Each number is 128 + 24 x the weight over the matrix's rms, rounded and kept within 0 to 255. Layers, rows and columns count from 0.

# layer 5 MLP down (transposed), 2560x640, rms 0.0379, rows 2055-2081, columns 512-639
[[186 129 137 125 119 140 155 123 128  78 121  92 130 152 161 111 113  84 144 113 128 106 117 137 100 116 148 106 150 124 131 135 103 116 174 149 124  97 162  95 126 135 113 147 119 136 135 134 140 123 122  67 131 128 110 164 145 137 129 105 127 143 155 113 133 117 128 148 132 101 128 150 177 134 132 115 120 104 103  98 120 142 111 118 153 111 103  92 118 145 127 124 103 122 129 146 127 128 134 127 156 128 147 126 150 135 101 140 139 101 132 151 136 133 142 111 149 120 114 135 166 145 107 103 137 100 103 106]
 [184 155 131 163 107 139 130 148 139 138 118 106 125 157 177 155 122 100 126 134 135 165 150 147  99 121  98 122 106 139 125 138 133 134 118 161 109 135 117 125 136 141 148 131 134 119 126 100 136 149 117 106 114 106 124 135 129 103 151 154 165 124 144 112 123 128  95 133 117 132 141 122 153  84 136 110 132 137 102 107 145 136 144 115 166 156 124 125 125 145 113 141 141 105 146 118 146 133 150 128 155 145  96 117 165 117 131 142 137  91 131 115 115 123 127 128 145 147 148 145 155 125 109 110 122  99 151 127]
 [102  84  60 121 114 147 163 110 133 134 122  82 110 116 121 126 147 137 169 129 194 123  90 101 136  88 151 113 130 132 123 114 107 156 169 124 111 122 111 130 118 135 105 146 146 117 115 131 129 124 100 125 125 137 105  88 134 115 139 118 117 112 125 199 139 175 108 136 167 110 140 142 118 119 160  76 143  89 141 132 106  99 173 119 154 127 155 122 122 153 158 117 118 158 139  82 158 130 131 127 139 112 102  57 115 152 141 143 142 130 122 130 162 129 125 121 133 121  89  97 151 122 177 117 121 148 124 138]
 [164  82 137 147 109 129 113 123 130 136 152 150  89 119  65 150 103 136 125 147 131 171 172 103 128 199 138 146 134 121 127 120 151 121 160 145 149 104 126 142 121 149  75  88 120 112 111  90 130 107 138 163 120 156 110  97 121 156 126 129 101 113 163 131 131 108 138 136 115 139 141 167 145 148 131 116  78 106 129 120 110 101 102 107 129 162 136 108 175 100 164  88 178 140 105 123 178 107 140 164  92 127 125 129  85 186 121 126  92  89 136 150 115 132 133 122 101 145 115 150  89 146 149 152 167 140 148 134]
 [106 128 127 149 110 131 147 121  85  80 160 152 117  76 103 136 151 113 104 147 184 151 126 104 101  96 142 132 137 133 118 139 140 127 168 195 171 104  94 115 114 109 130 116 123 172 153 134 172 112 152 131 152 133 101 143 182 122 129 118 153 157 177 136 134 136 109  97 139 107 118 129 129 161 147 113 112 129 136 152 113 121 112  71 131 115  87 156 132  79 174 150 126 131 136 134 162 105 138 130  91 156 143 100 142 130 136 144 141 146 123 123 133 155 119 139 161 127 141 112 110 137 105 177 137 135  94  89]
 [152 120 141 149 124 124 105  60 116 127 140 176 149 142 160 100 175 123 148 133 123 126 107 113  89 104 158 122 146 147 143 149 121 116 128 137  73 115 124 110 154  96 113 157 173 141 129 129 106 139 134 118 127 139 127 133  87 129 136 118  91 132 106 142 111 128 146 125 151 153 167 147 119 145 139 106 107 139 129 130 140 118 128 106 106 156 153 164 108 147 104 151 133 108 144 151  88 133 128 119 164 118 151 132 158 133 121 133 138 141 178  69 131 139 151 132 125 166 161  96 129 151 131 146 171 141  90 129]
 [ 73 178 127 128 147 140 154 112 167 136 115 120 146 117 144 119 130 137 123 157 147 146 173 113  85 151 116 147 142  83 155 125 125  77 109 158 102 126 118 133 142 136 117 136 119 122 138  96 119 113 134 118 132 118  79 156 142 131 131 140 120 133 126 133 124 117 153 125 152  95  83 178 151 204  95 111 104 119 127 124 117 135 178 101 132 142 152 104  90 157 127  96 111 145 132 128 153 124 136  98 109 115 102 104 116  95  91 129 171 140 157 160  83 126 117 133  86  72 136 131 139 145 175  89 128 166 166 122]
 [148  99 103 166 148  94 104 151 130 129 114 164 124 179 134 145 118 149 150 135  93  73 160 125 197 113  97  99 130  84 108 109 160 197 158 127 124 164 114 119 128 173  94  93  92 136 135 107  70 128 146 121 123  90  69 145 165 115 125 104 138 123 113 117 115 133 157 125 114 128 168  81 143 113 148 105 101 109 105 121 129 112  95 144 143 117  96 136 146 131 131 113 150 131 129 178 132 161 148 151 144 115 102 140  92 108 144 104  93 138 134 126 157 115 149 138 124  86 144 150 127 161 147 126 132 135 136  81]
 [106 162 150 149 111 136 166 109 154 115 105 127 158 137 180 122 132 150 123 102 134 129 134 114 107 105 124 113  98 102 144 106 103 140 106 146 123 140 133 159 149 126 125 142 104 123 142 106 135 143 138 111 117 121  50 142 144  93 154 128 170 116 107 101 172  88 115 124 130 112 157 112 142 140 144 126 143 126 128 151 100 105 105 111 133 139 151  84 145 147 139 144 142 109 144 142 172 117 134 114 154 141 145 153 130 139 130 152 100 122 130 124 105 167 102 134 131 111 162 136 142 119 143 143 139 113 177 117]
 [163 123 128 153 158 122 141 109 169 168  56 160 142 115 168 109 115 143 148 118 177 100 110  80 127 127  95 112 109 134 168 122 165 114  89 181 134  94 120  89 142 140 125 109 147 108 182 121 151 105 103 142 133 125 119 115 111 110 127 163 127 106 126 116 119 112 145 139 119  93 146 166 118 176 134 107  96 123 163 130 103 101 113  92 140 131 117 110 135 159 127 115 150  72 123 156 157 133 112  99 146 146  86 148 120 122  73 113 104 173 131 123 106 156 115  92 127 136 119 136 143 163 138 137 143 153 122 150]
 [124  91 180  88 129  85  93 134 181 140 118 143 116 121 119 117 181 131 117 124  91 104 157 111 122 120 135 139 160  79 152 120 118  96 124 126 133  89 113  91 165 143 145 134 154 115 124 128 115 132 129 151 116 117 138 143 121 130 116 126 187 107  85 130  95 145  92 114 154 133 103  97 131 177 103 122 108 126 155 105 141 119 127  96 141 133 135 119 110 173 121 117 111  94 140 130 105 140 104 129 126 123 104  99  91 189 110 103 144  88 105 168 154 100 149 113 140 170 114 124 121 129 109 171  89  81 124  92]
 [125 137 130 145 125 158  93 117 147 128 135  88  95 131 115 136 105 157 131 122 135 116 121 144 156  94  97 106 158 177 112 148 151 141 139 139 152 129 121 143 106 147 113 165  88 143 105 105 142 139 111 158 117 116 117 129 112 142  68  99 118 110 122 102 130 149 152 157 150 128 136 111 103 132 158 116  96 117 167 170 165 158 130 122  77 140 117 129 170 140 131 113 119  99 130 110 111 151 152 104 160 141 164 104 119  64 154 107 162 126 113 145 118  77 134 111  81 160 153 116 129 138 136 109 101 140 106 123]
 [162 169 116 152 128 119 165 162 125 116  80 145 118 133 160 112 107 143 130 158 148 122 149 137 135  98  91 190 114 128 165 189 129 127  93 131 132 122 120 150 115 141 151  82  88  97 103 117 151 151 134 102 119 147 139 149 126 109 133 189 133 172 130  79 132 141 122 133 119 144  83 175 103 175 165 122 146 159 113 128 137  86 174 131 150 130 136 100 127 108 105 135 108 118 126 164 137  90  88 106 115 143 128 138 130 157 139 133 172 125 127 105 101 135 152 147 119 115 149 162 113 190 131  83 104 170  81 133]
 [145 139 123 112 165  95 110 166 161 123 124 111 161 150 125 130 118 137 143 117 164 112 142 145 135 135 140 118 116 132 127 124 124 132 173  99 102 126 128 177 129 122 106 121 112 164 124 149  98 144 102 157 121 110 134 118 139 143  88 110 132 106 108 117 103 137 128 174 126 135 178 111 153  81  66 130 131 142 161 119 134 112 161  96 124 177 119 105 159  97 135 133 165 172 107 109 119 150 141 135 166  85 129 175  87  93 156 113  99 102 106 113 109 130 131 118 129 108 131 122 147 158 154 109 123 146 138  94]
 [135 169 127 162 107 161 160 111 138 166 126 159 181 146 177 115 126 145 140 140 143  86 157 103 124 106 162  92 119 114  90 144 140 170 149  86 119 112 161 136 113 134 108 147 167 115 130 106 110 102  80 146 133 127 127 117 154 142 101 125 124 145 136  98 105 151 141 117 140 126 178 115 113 111 175 145 117 150 100 136 137 139 108 118 162 131 140 129 113 113 128 135 128 130 111 142 142 100 158 109 107 118 110 124 130 121 157 116 131 173 102 132 107 130 162 112 157 155 192  88 106 135 145 151 108 120 141 111]
 [135 152 118 131 132 104 119 142 174 143  94 123 102 134  98  87 122 179  94  99 135 155 150 117 105 131 135 150 116 116  83  90 134 154 166  93 141  97 102 127 155 108 147 152 165  62 150 143  70 121 154  84 128 105 139  69 172 169 131 142 127 142  95 133 155 157  67 143 174  82  94 137 130 113 111 132 119 149 123 139 142 132 136  96 151 137 176 132 156 117 137 145  88 127 154 136 140 159 106 140 123 129 137 164 116  95 144 157 147 142 114 133 140 153 113 147 126 133 183 138 136 109 171 133 114 120 145 126]
 [112 128 164 120 123 139 159 123 118  51 127 114 149 169 148 173 112  95 102 149 183 147 108 121  91 144 197 128 125 120 167 129 178 119 123  91 185 135 136 114 139 102 119 127 142 142 126  91 126 132  74 112 120 158 122 142 174 147 116 143 139 119  98 153 147 164 134 113 104  98 117 166 190 144 123 108 164 158 123 145 129 155  95 108 136 143 102  89 138 109 144 143  87 123 162 132 128 144 135 103 122 107  41  94 105 119 121 145 151 160 122 127 128 108 118 124  94 126 106 102 141  91 145 140 138 103 168  90]
 [ 76 169 138 125 161 119 106 143 152 147 125 111 132 118 101 115 111 129 168 114 123 109 134 135 133 106 161 114 135 158 145 143 121 125 116 149 131  95 136 132 118 144 169 128 124 118 116 148 159 154 126 133 113 123  86 117 126 131 156 109 170 122 121 176 149 139 111 134 125 133 129 161 157 145 123 154 166 134 116 170 118 151 116 135 119 117 100 135 118 139 121 116 108 135 153 113 115 137 136 126 138 129 100 118 136 124 147 116 122 149 123 122  64 114 116 104  96 106 113  98 158 154 131 182 126 106 104 159]
 [129 150 113 138 151 116 121 142 146 145 122 143 140 148 131 158  83 170 138 121 133 122 153  96 144 106 125 127 149 163 111 180 183 128 121  86  87 134 109 109 103 157 144 119  68 123 142 160  90 151  99 175 119 166 176 157 113 106 113 151 107 146 135 129 118 138 124 148 113  79 165 112 103  94 138 123 102 147 131 143 137 137 115 138 106 165 150 150 134 172  99 117 153 123 142 126 144 162 139 118 125 146 133 145 115 105 149 168 130  97 117 105  95 105 125 112  61 193 158 146 143  93 129 133 129 116  99 110]
 [173 182 115 149 139 135 126  85 138  52 129  91 121 128  73 158 141 156 110  89 127 177 117 168 131 130 143  81 119 141 117  99  96 115 143 117 115 142 123  96 115 105 138 174 134  94 117 170 153 140 157  94 108 155 123 108 119 120 112 153 158 125 111 118 148 142  83 115 145 138 123 160 144 127 129  93 159 140 157 145 156 122  88 127 150 158 134  78 206 124 143 127 100 123 134 145 147  96  97  90 144 112 188 100 130 130 170 139 164  89 163 106 172 128  83 110 175 119 156 154 119 130  87 101 123 114 134 106]
 [149 142 140 125 150 157 130 159 100 111 106 129 130 105  86 109 115 140 148 110 118  65 134 104  75 129 109 131 127  81 120 127 122 126 130  79 108 113 106  86 148 132 146 179 136 125 127 152 142 141 187 162 138 129 150 111  82 132 119 136 113 135 141 127 143 133 108 139 103 126  78 142 126 122  96 134 118 146 142 143  90 147 111 164 186  97 133 130 183 101 101 129  89 120  96 154 107 115 158 140 124 143 124 160 114 152 120 120 152  92 132 132 130 129 155 159 140 130 135 195 152 162 134 157 104 111 121 180]
 [ 98 134 127 128 145 151  85 127 145 163 152 110 129 173  88 124 155 133 101 162 139 119 150 133 131 117 157 139 163 151 131 100  94 134 138 123 101 132  99 163 125 111  86 190  86 110 147 128 131 130 112 172 140 127 103 101  84 124 117 136 154 140 149 122 140  93 109 135 123 130 127 123 147 153 180 139 194  86 115 122  99 108 100 168 129 105 128 133 148 139 106 133 150 122 128 159 132 142 125 112 118  78  91 141 127 124 148 109 169  74 126 155 137 155  98 159 113 139 174  99 137 160 116 168 129 130 133 125]
 [209 135 140  95 168 134  81 164 100  96 101 117 136 124  89 132 132 131 138 143 159 137 141 120 147 115 147 141 132 139 145 157 135  93 116  63 113 144  89 124 123 127 139 150 150  98  99 183 153 149 118 183 144 132 114 157  98 125 170 148 123 110 108 123 119  89 160 211 133 160 125 169  72 152 150 150 132 101 150 144 104 127 113 123  92 152 164 120 173 109 106 134 133 125 122  89 119 100 123  79 109 115 165 157 108 112 149 119 133 143  92 148 149 104 156 148 115 143 113  95 149 136 152 142 170 143 138 118]
 [110 149 163 109 109 121 139 109 137 124 105 100 113 135  89 143 134 164 193 114 149 103 102 117 118 154 134 129 101 143 145 136 104 121 146 147 151 168 144 131 147 115 112 123 159 144 159 145 151 115 113 144 145 144 106 163 122 141 129 107 163 136 107 174 113 152 119 161 126 114 117 130 111 162  98 140 177 140 120  81 148  97 103 108  97 188 139  70 133 121 130 132 139 123 148 111 134 127 131 199 138  76 128  99 130 118 105 110 162  86 106 125  88 117 107 139 120 110 132 120 131 117 173 151 153 144 154 166]
 [147 129 146 124  95  92 158 159 138 125 130  71 143 150 130  93 129 178 129 154 118 129 130 180 111 138  88 139 159 129 105 113 106  84 110 101 142 110 145 134 115 149 108 133 132 150  82 127 122 139 167 102 132 134 119 198  93 168 125 158 103 144 165 118  93 148 134 149 148 116 148 144 143 163 107 131 141 150  68 148 138 113 157 121 127  93 150 120 165 160  82 119 124 123 128 127 144 114 151 127 100 123 141 146 106 118 127 146 103 160 180 173  87 128 158 122 116 126 130  96 183 111 127 133 139 118 104 123]
 [240 101 123 172 144 142 131 141 114  57 103 129 101 149 125 100 126 123 109 108 155 145 139 148 132 133 120 169 136  99 141 133 138 111 149 131 132 121 114 128 108 127  88 114 160 108  90 142 148 120 149 128 170 141 156 127 100 144 124 145 132 112 154 105 109 127 134 134  93 120 118 155 107 120 152 139 127 105 173 129 118 132 111 139 134 166 138 168 144 132 128  89 131 117 106 148 147 143 116 149 144  79 119 125 104 113  86  84 120 164  92 168 135 123 162 123 106  93 131 167 162 149  98 151 149  99 111 107]
 [ 62 167 149 147 100 107 134 144 139 131 149 139  93 140 118 101 156 105 155  82 112 101 145 148 134 132 116 127 124 147 122 153 111 146 115 121  96 106 125  96 121 133 129 125  96 119 111 120 125 111 175 127  94 149 126  98 123 131 133 130 111 116 112 112 123 139 137 122 137  89  96 118 187 143 128 127  87 126 155 102 125 116  89 192 136 123 121 100 178 117 156 116 108 135 118 133 135 157 156 117 112 134 105 127 147 110 151 112 151 120 138 147 167 116 117 165 126 179 144 111 144 149 131 131 109 129 145 143]]
# layer 5 MLP up, 2560x640, rms 0.0425, rows 2056-2082, columns 512-639
[[139 110  90 128 131  95 103 120 137 107 132 125 124 131 111 102 141 145  86  95 134  85 122 115 117 135 121 128  98 173 109 126 123 141 133 132 158 146 130 154 108 145 111 147  78 132 157 148 172 150 113 132 106 145 145 135 108 141 130 117 130 109 114 158 162  93 123 145 116 137 111 121 145 116 121 109 134 178 147 120 142 115 131 109 117 108 125 100 134 135 134  91 117 141 147 112 142 148 123  91 158 125 138 116 118 114  98  99 118  98 169 127 149 171 105 119 127 121 114 143  97 137 116 128 118 124 131 147]
 [114 104 171 137 167 149 142 115  80  62 134 125 154 147 125 159 114 129 149 116 176 128 130 147  93 129 121 151 162 104  91 129 166 111 138  94 157 140 156 140  95 138 100 162 125 162  91 142  95 139 154 140 132 146 155  84 131 127  95 114  93 172 128 160 138 124 112 110  95  91 155 142 153 148 133  99 137 128 135 103 144 156 140 160 101 158 138 114 135 131 118 122 138 144 125 121 103 123  80 150 111 115  99 136  85 159  87 119 178 171 121 147 130 110 132 125 157 127 117 106 102 156 144 122 138 140 116 121]
 [156 132 162 134 116 141 117 110 134 102 179  89 160 124 155  76 133 170 119 122 179  95  81 152 137 117  89 112 143 170  96 134 138 129 137 123 115 124 131 119 125 128 103 159  96 170 112 110 124 117 145  88 109 161 150 144 130  89 132 125 161 194 128 114 123 162 154 114 105 112 135 114  86 133 143 100 111 101 190 115 104 111 201 139 136  93 135 122 108 138 122 130 103 141 122 124 153 114 135  87 124 127 109 159 122 104 149 119 102 140 138 150 145 116 103 173 128 112 147 163 148 117 145 124 143 100 184 120]
 [ 81  80 148  83 103 128 128 151  93 142 154 128 107 127 144 146 149 119 144 142 174 149 149 149 107 162 133 119  95 108 142 107 168 119 100 146 160 123 118 125 147 127 107 141 149 149 179 108 145  94 160 113 150 129 179  68 110 101 154 120 171 214 159 111 141  98 134 115 125 141 136 105 118  88 172 105 111 119 107 132 158 139 142 126  99 112 102 133 101 111 154 150 146 128  94 125 100  86 145 113 134 127 142  82 129 151 150 153 115 152 151  91 115 153 116 127 116 142 122 169 122 123 113 124 133 129 153 121]
 [132 164 136 102 142 131  99 116 102 118 104 104 152 112 117 156 129 126 151 161 111 114 111 157 126 119 149 113 181 122 140 128 126  97 158 126 145 129 127 144 158 124 130 119 153 123  92  77 115 121 152  95 114 164 130 149 143 141 111 137 119 155 152 127 141 138 112 104 100 129 160 118 134 124 111  76 122 116 104  99 140 110 132  87 136  97 153 132 156 133 125 110 100 107 141 130 124 133  96 155  97 126  90  82 152 137 168 147 112 146 156 126 114  83 118 142 117 140 110 127 139  95 106 153 124 111 139 138]
 [ 86 116 174 103 141 134 134 146 110 104 149 100 191 110 146 139 126  94 116 119 119 114 118 137  99 140 115 121 124 132 125 146 132 114 138 149 134 113 101 129 145 139 126 137 125 152 123 136 104 120  86  83 162 126 159 132 142 139 139 112  97 147 160  99 168 144 106  79 117 101 157  99 111 118 118 127 116  91 135 103 169 115 135 105 125 175 147 135 104 110 143  94  89 154 122 130 116  95 131 121 119 104 120 100 164  94 128 101 151 121 116 128 116 115 139 107 141  99 157 122 103 131 114 129 152 116 105 140]
 [129  71 139 137  98 122  88 126  93 115 128 187 157 129 136 162 136 151 140 113  99  95 118 122 160 173 149 140 161 104 103 130 153 158 150 129 135  82 139 143 136 117 127 132 149 120 129 116 135 144 131  98 126  90 141 109 152 139 153 136 140 144 179 125 127 128 139  95 114 131 152 147 139 159 162 118 136 141 159 107 121 117 150 109 103 116 118 126 109  94 119 169 134 146 125  96 128 149  92 147 134 116 110  89 143 133 139 111 116 130 155 137 151 193 154  84 157 133 129 113  82 128 125 122 105 133 123 122]
 [123 140  76 118 145 117 139 152 108  89 133 125 132 103  89 114 111 141 127 146 131 103 156 116 144 141 120 131 124 149 108 113 119 127 109 105 151 118 130 109 118 122  98 160  89 134 126 125 140 163 111 127 106 127 117 145 128 147 109 123 122 123 165 152 145 131 113 139 120 111 153 116 128 127  96 148 153 153  90 135 131 107 136 140 115 151 125  98 100 121 135 100 158 125 112 102 132 147  98 106 109 116 126 103 124 120 118 142 139  85 145 117 136 141 104 108 118  94 107 127 132 143 106 125 120  98  70 120]
 [115 110 110 120 109 107 101 136 108 108 106 117  72 102 100 123 119 126 143 138  91 138 100 137 153 167 126 188 152 141 143 132 137 119 113  91 133  87 132 122 134  79 165 137 160 136 146 125 115 181 146 155 149 146 136 129  93 141 179 102 183 126 106 144 148 112 128 124 120  87 124 160  92  97 141 131 110 171 113 126 149 150 140 141 157  58 173 142 153 130 120  96 111 145 139 155 121 182 116 161 104 138 140 103 110 117 147 146 158 126 153 139 157 161 134 153  67  79 141 152 101 106 123 150 138 121 115 118]
 [ 94 141 128 110 121 156 139 173  93 153 138 147 147  88 116 124 114 150 149 113 140 149 150 159 130 160 138 143 182 114 154 105 120 141 130 157 166 125 122 117 163 106 105 109 154 161 137  74 136 137 124 120 129 147 166 115 132  96 157 134 177 149 109 141 151 102 127 126 127 110 124 153  99 144  94 115  96 138 116 126 167 122 143 167 137 115 110 148 116 165  99 146 136 124 122 137 126 132 129 101 128 136 128 115 177 148 157 145 141 160  98 123 127  99 109 163 125 111 131 101 110 113  61 115 150  97 117 126]
 [106 112 114  87 149 104 115 118 123 102 115 132 113 105 169 124 107 150 140 135 112 128 140 122 136 155 125 131 113 111 147 152 124 100 102 163 141 100 131 156 121 104  97 131 167  92 110 101 157 146 121 105 184 159 153 116 145 143 131 119 164 146 106 136 147 155 161 127 118 109  89 137 131  61 140 142 135 133 138 114 144 108 141 100 129 146 125 133 109 155 134 130 177 124 157 131 116 151 166 154  90 122 147 133 148 128 150 116 132 145 105 127  94 141 142 161  94 110 137 122  96 113 178 138 104 124 150 127]
 [ 99 135  82 156 126 141 112 103 156  91 114  97 148 144 138  97  97 103 138 112 177 166 133 144  97 140 134 105  95  93 149 132 155  72 106 165  86 140  92 136 151 131 134 103 109 106 111 136 144 179 133 129 106 125 141 138  99 148 131 158 107 109 134 106 137 164 136 103 108 158 144 118 108 174 127  98 141 158 111 116 140 140 150 102 168 115 125 170  99 127 154 135 105 109 125 129 104  99 145  96 121 132 139  92  72 124 123  89 128 134 150  92 101 132 140  89 138 152 141 127 101  86 150 130 133 130 121 140]
 [136 148 122  88  87 166 165 114 119 148 144 139 140 114 150 121 156 160 124 127 145 111 106 154 150 100 145 154 149 156 131 181 156 149 136 115 113 155 142 163 149 106 120  98 122 140 132 124 124 116 119 150 125 134 132 166  99 102 136 170 107 128 112 136  87 118 144 136 135 155 130 106 112 133 143 141 112 139 148 142 141 137 132 118 106 118 129 154 175 128 130 125 143 169 117 166 149 107 157 132 112 135 133 119 103 147 106 141 136 154 146 115 120 139 141 131 100 154 188  99 121 111 156 109 154 142 157 139]
 [137 161 131 123 148 126 163 149 131 110 107 107 130 142 125 152 147 121 154  86 154 122 120  85 120 138 111 138  83 145 133 129 144 127 118  92 158 168 126  95 133  84 114 143 131 120 109 114 152  87 192 129 101  87 113 139 127 126 142 166 122 102 170 109 119 112 110 114  90 155 120  96 104 107 141 132 148 112 146 141 155 140 120 105 116  98 118 131 108 118 142 101 142 138 128 158 126 171 154 129 116 133 133 130 120 151  99  96 127  88 149 118  80 161 135 123 126 102 147 143 141 106 124 113 132 141 119  71]
 [129 129 123 157  92 112  95 153  88 139  59 131 120  82  97 107  83 136 127 124 143 126 104 151 121 123  82 142  84 147  94 111 107 157 116 110  93  66 118 108 132 103 150 160 113  96 102 148 143 121 186 109 167 126  97 121 132 173 118 180 126 196 138 136 155 152  94  94 109 115 140  94 129 173 115 106 206 139 106 112 149 144 148  96 132 139 163 161  61 108 152 109 110  94 156  98 128 106 150 145 147 125 132 126 139 123  67 146 138 185 135 139 134 114 112 132 111 119 139 151 124 124 130  44 135  84 128  96]
 [109  50 150 131 135 152 178  70 145  94  80 114 132 141 101 139 137 119 145 124 149 136 119 157  88 153 121 114 128 127 108 127 172  99 117  94 131  65 132 205 156 132 121 104 129 157  67 122 116 102 118  76 137 121 138 122 157 168 171 149 109 141 158 131 143  75 118  98 137 115 165 135 131 123 133 148 109  71  92 115 190 131 117 122  87 182  98 116 147 133  88 142 139 114 134 132 127 163 123  83 128 117  90 107 128 130  86 146 170 140 114 147 140 134 131 116 137 132 108 100 109 109 119 121 126 163  84 101]
 [ 78 116 142 119 102  69 150 135 105  96 121 109 118 122 113 159 134 155 115 101 143 156  89 133  88 135 120 105 112 107 142  74 137 151 134 124 125 162 147 146 143 101 128 132 120 132 173 119  99 116 142 111 109 151 107 104 170 103 138 102 123 140 122  83 166 129 169 145 132  94 148  88  72 128 182  98 123 136 171 110 135 106 123 142 143 145 140 120  95  95 140 113 160 133 162 126 199 129 140 127 111 140 125 118 120 130 127 150 121 133  99 154 133 169 121 124 119 152 139 123  94 172 126 132 139 157 161 125]
 [103 134 118 168 170 126 138 119  98 134 117 158 126 103 119 120  87  99 106  97 135 127 140 140 125 149 126 149 157 127 115 101 147 113 161 121 111 133 109 132 132 147 150 151 131 138 111 135 102  98 138 111 135 149 130  75 207 109 113  96 130 142 146 108 138 139 127  88  95 125 120 124  87 135 102 141 146  91  96  77 142 145 214 119 112 161 111 174 127 162 181 132 181 136 142  99 117 116 119 120 108 103 120  84 132 133 103 121 136 131 144 174 131  94 128 141 155  77 130 138 148 158 132  74 126 121 149 142]
 [104 117  68 105 147  89 124 151 140 137 112  85 138 101 111 129 147 144  99 140 153 149 106 129 122 132 100 159  97 162 117 143 145 122 132  73 104  97  77 132 175 122 125 127 120 156 112 144 113 195 158 142 184 154 100 100 178 115  96 149 108 165 168 127 156 148  76  75 114 116 154  82 118 127 126 111 179  95 135 134 193 133 152 104  67 143 148 152 159 104 127 149 145 100 142  82 161 113 111 122 150 102 155 114 153 128 109 153 100 162 153 149 136 181 145  75 143 120 144 131  93 121 157  97 170 140  95 163]
 [ 96  70 118  96 129 138 121 100 115 161 109 134 113 107 108 116 155 123 135 105 127 123 122 148  89 149 103 115 130  86  97  88 171 124 166 121  86 122 118 107 153 159 132 141 125 142 109  89 127 120 152 134 105 176 104  97 120 166  85 127 153 131 161 116 127 165  56 118 126  91 183 158 115 114 133 125 172 126 132 102 137 132 122 143 117 119 159 175 118 114 153 148 139 117 151 144 113  94 140 146 134 116 152 144 100 142 103 123  96 131 121  79 114 169 131 124 146 164 128 122 160 170 148 120 101 134 133 131]
 [114 135 105 157 105 101 123 155 137 126 123 114 163 152 162 141 144 130 121 139 121 194 139 148 127 113 132 104 144 161 160 125 122 125 101 150 115 136 101 158 158 122  71 190  85  98 122 104  94 117 146 115 124 130  80 104 131 137 106  99 142 135 149 159 161 100 134 114 119 112 151 191 131 134 151 101 161 121 179 104 130 120 135 130 130 169 161 143 136 114 111  96 137 140 130 114 108 138 126 144 132 125 131  98 121  90 130 112 168 122 128 187 115 122 142 129  96 134 126 109 110 155 127 144 125 121 139 155]
 [142 140  99  99 124 144 159 140 122  81 118 125 119  82 130 143 145  65 153 143 131 147 108 130  64 165 112 177 161 109 115 124 148  91 144 143 115 121  98 100 166 120 128 157 135 115 122 126 114 142 167  89 160 141 104 121 204 112 164 154 178 109 143 122 119 137 118 111 125 146  94 121  93 140 121 136 135 112 139 135 143  99 145  94 109 115 118 101 143  85 137  81 120 160 178 105 108 105 133 153 116  89 154 127 148 145  96 143 147 141 130 111 149 124 167 119 146 127 100 173 142 132 177 101 128 135 152  61]
 [114 158 119 118 167 137  96 135  82 163 122 127 133 127 103 141 156 123 154 142 154 134  77 159 150 136 162 108 111 114 138 168 114 110 134 164 152 131 145 159 159 112 116 117 110  97 139 124 172 147 101 157 117 153 113 135 104 104  99 128 162 150 102 164 118 152 168 135  65  86 129  97 107 140 170 123 126  80 138 107 108 139 116 121 111 121 105 154 167 146 123 124 128 105 134 186 126 103 128 166 165  90 139 117 128 158 129 119 111 114 145 120  96 139 162 126 148 111 110 157 131 136 137 111 127 130  91 142]
 [100 159 101  85 111 135 131  75 142 143  84 127 169 129 130 106  99 132  84 130 124 150 148 123 109 142 110 114 140 170 100  84 142 138  83 170 128 147 152  93 100 104 112 104 146 185  99  88 123 150 112 122 118 100 101  94 115 133 154 125 158 122 171 139 135 149 107 131 115 151 146 147 153 133  92  85 141 179 140  96 194  77 170 104 109 131 138 134 154  74 129 121 155 118 116 176 165 141 187 111 107 161 148 130 149 166 117 172 144 151 172 129 124 106 129  94 179  61 114 106 116 165 126 109 153 108 111 138]
 [140  95  94 144 161 139 139  78 105 152 147 133 134  96 154 125 130 128 146 111 143 104 171 149  85 124 152 124 124 140 114 163 125 149 138 123 152 117 132 101 127 141 104 133  92 171 134 110 144 141  99 193 111 114 116 102 107 115 115 130 100 156 131 134 174 113 139 111 119 106  92  73  63 120 131 112 197 129 148 113 146 177 106 126  98 124 142 196  96 120 136 144 129 117 146 102 129 116 100 100  90 122 138 159  80 130 149 145 129  89 105 159 129 159 139 123 132  86 139 142 134 110 159 117 162 159 160 121]
 [112 110 148 128 108 130 154 108 127 153 171 114 147 131 129 165 149 115 155 138 144 130 133 157 122 149 103 147 142 112 131 119 125 144 113 176 119 121 114 116 105 133 121 112 103 114 100 107 161 163 158 153 132 111 133 134 127  76 151 133 135 106 131 119 167 158 160  91 122  97 136 108 137 134 136 108 144 160 178  50 144 130 150 105 127 140 119 121 145 136 155 136 169 111 134 109 125 148 120  87  90  72 123 156 141 117 158 116 143 143 135 118 141 134  93 149 114 102 135 131 113 128 134  78 160  95 140 102]
 [132 143 108 129 101  90  93 143  98 163 108 144 134  33 145 132  93  83  95 137 136 135  99 160 129 136 144 143 160 128 110 120 109 134 101 147 184 112 126 200 138 119 129 138 115 131 107 125 144 131 132 142 129 156  92  86 155 119 109 158 115 166 120 111 118 142 123 136  89 139 161 125 131  98 134 152 154 150 103 157 114 123 163 154 150 171 121 155  94  66 185 138 114 130 143 123 101  70  49 113 112 113 121 136 135  98 154 206  78 163 152 169 158 128 130 121 168  79 175 106 144 103 145 147 104  74 170 112]]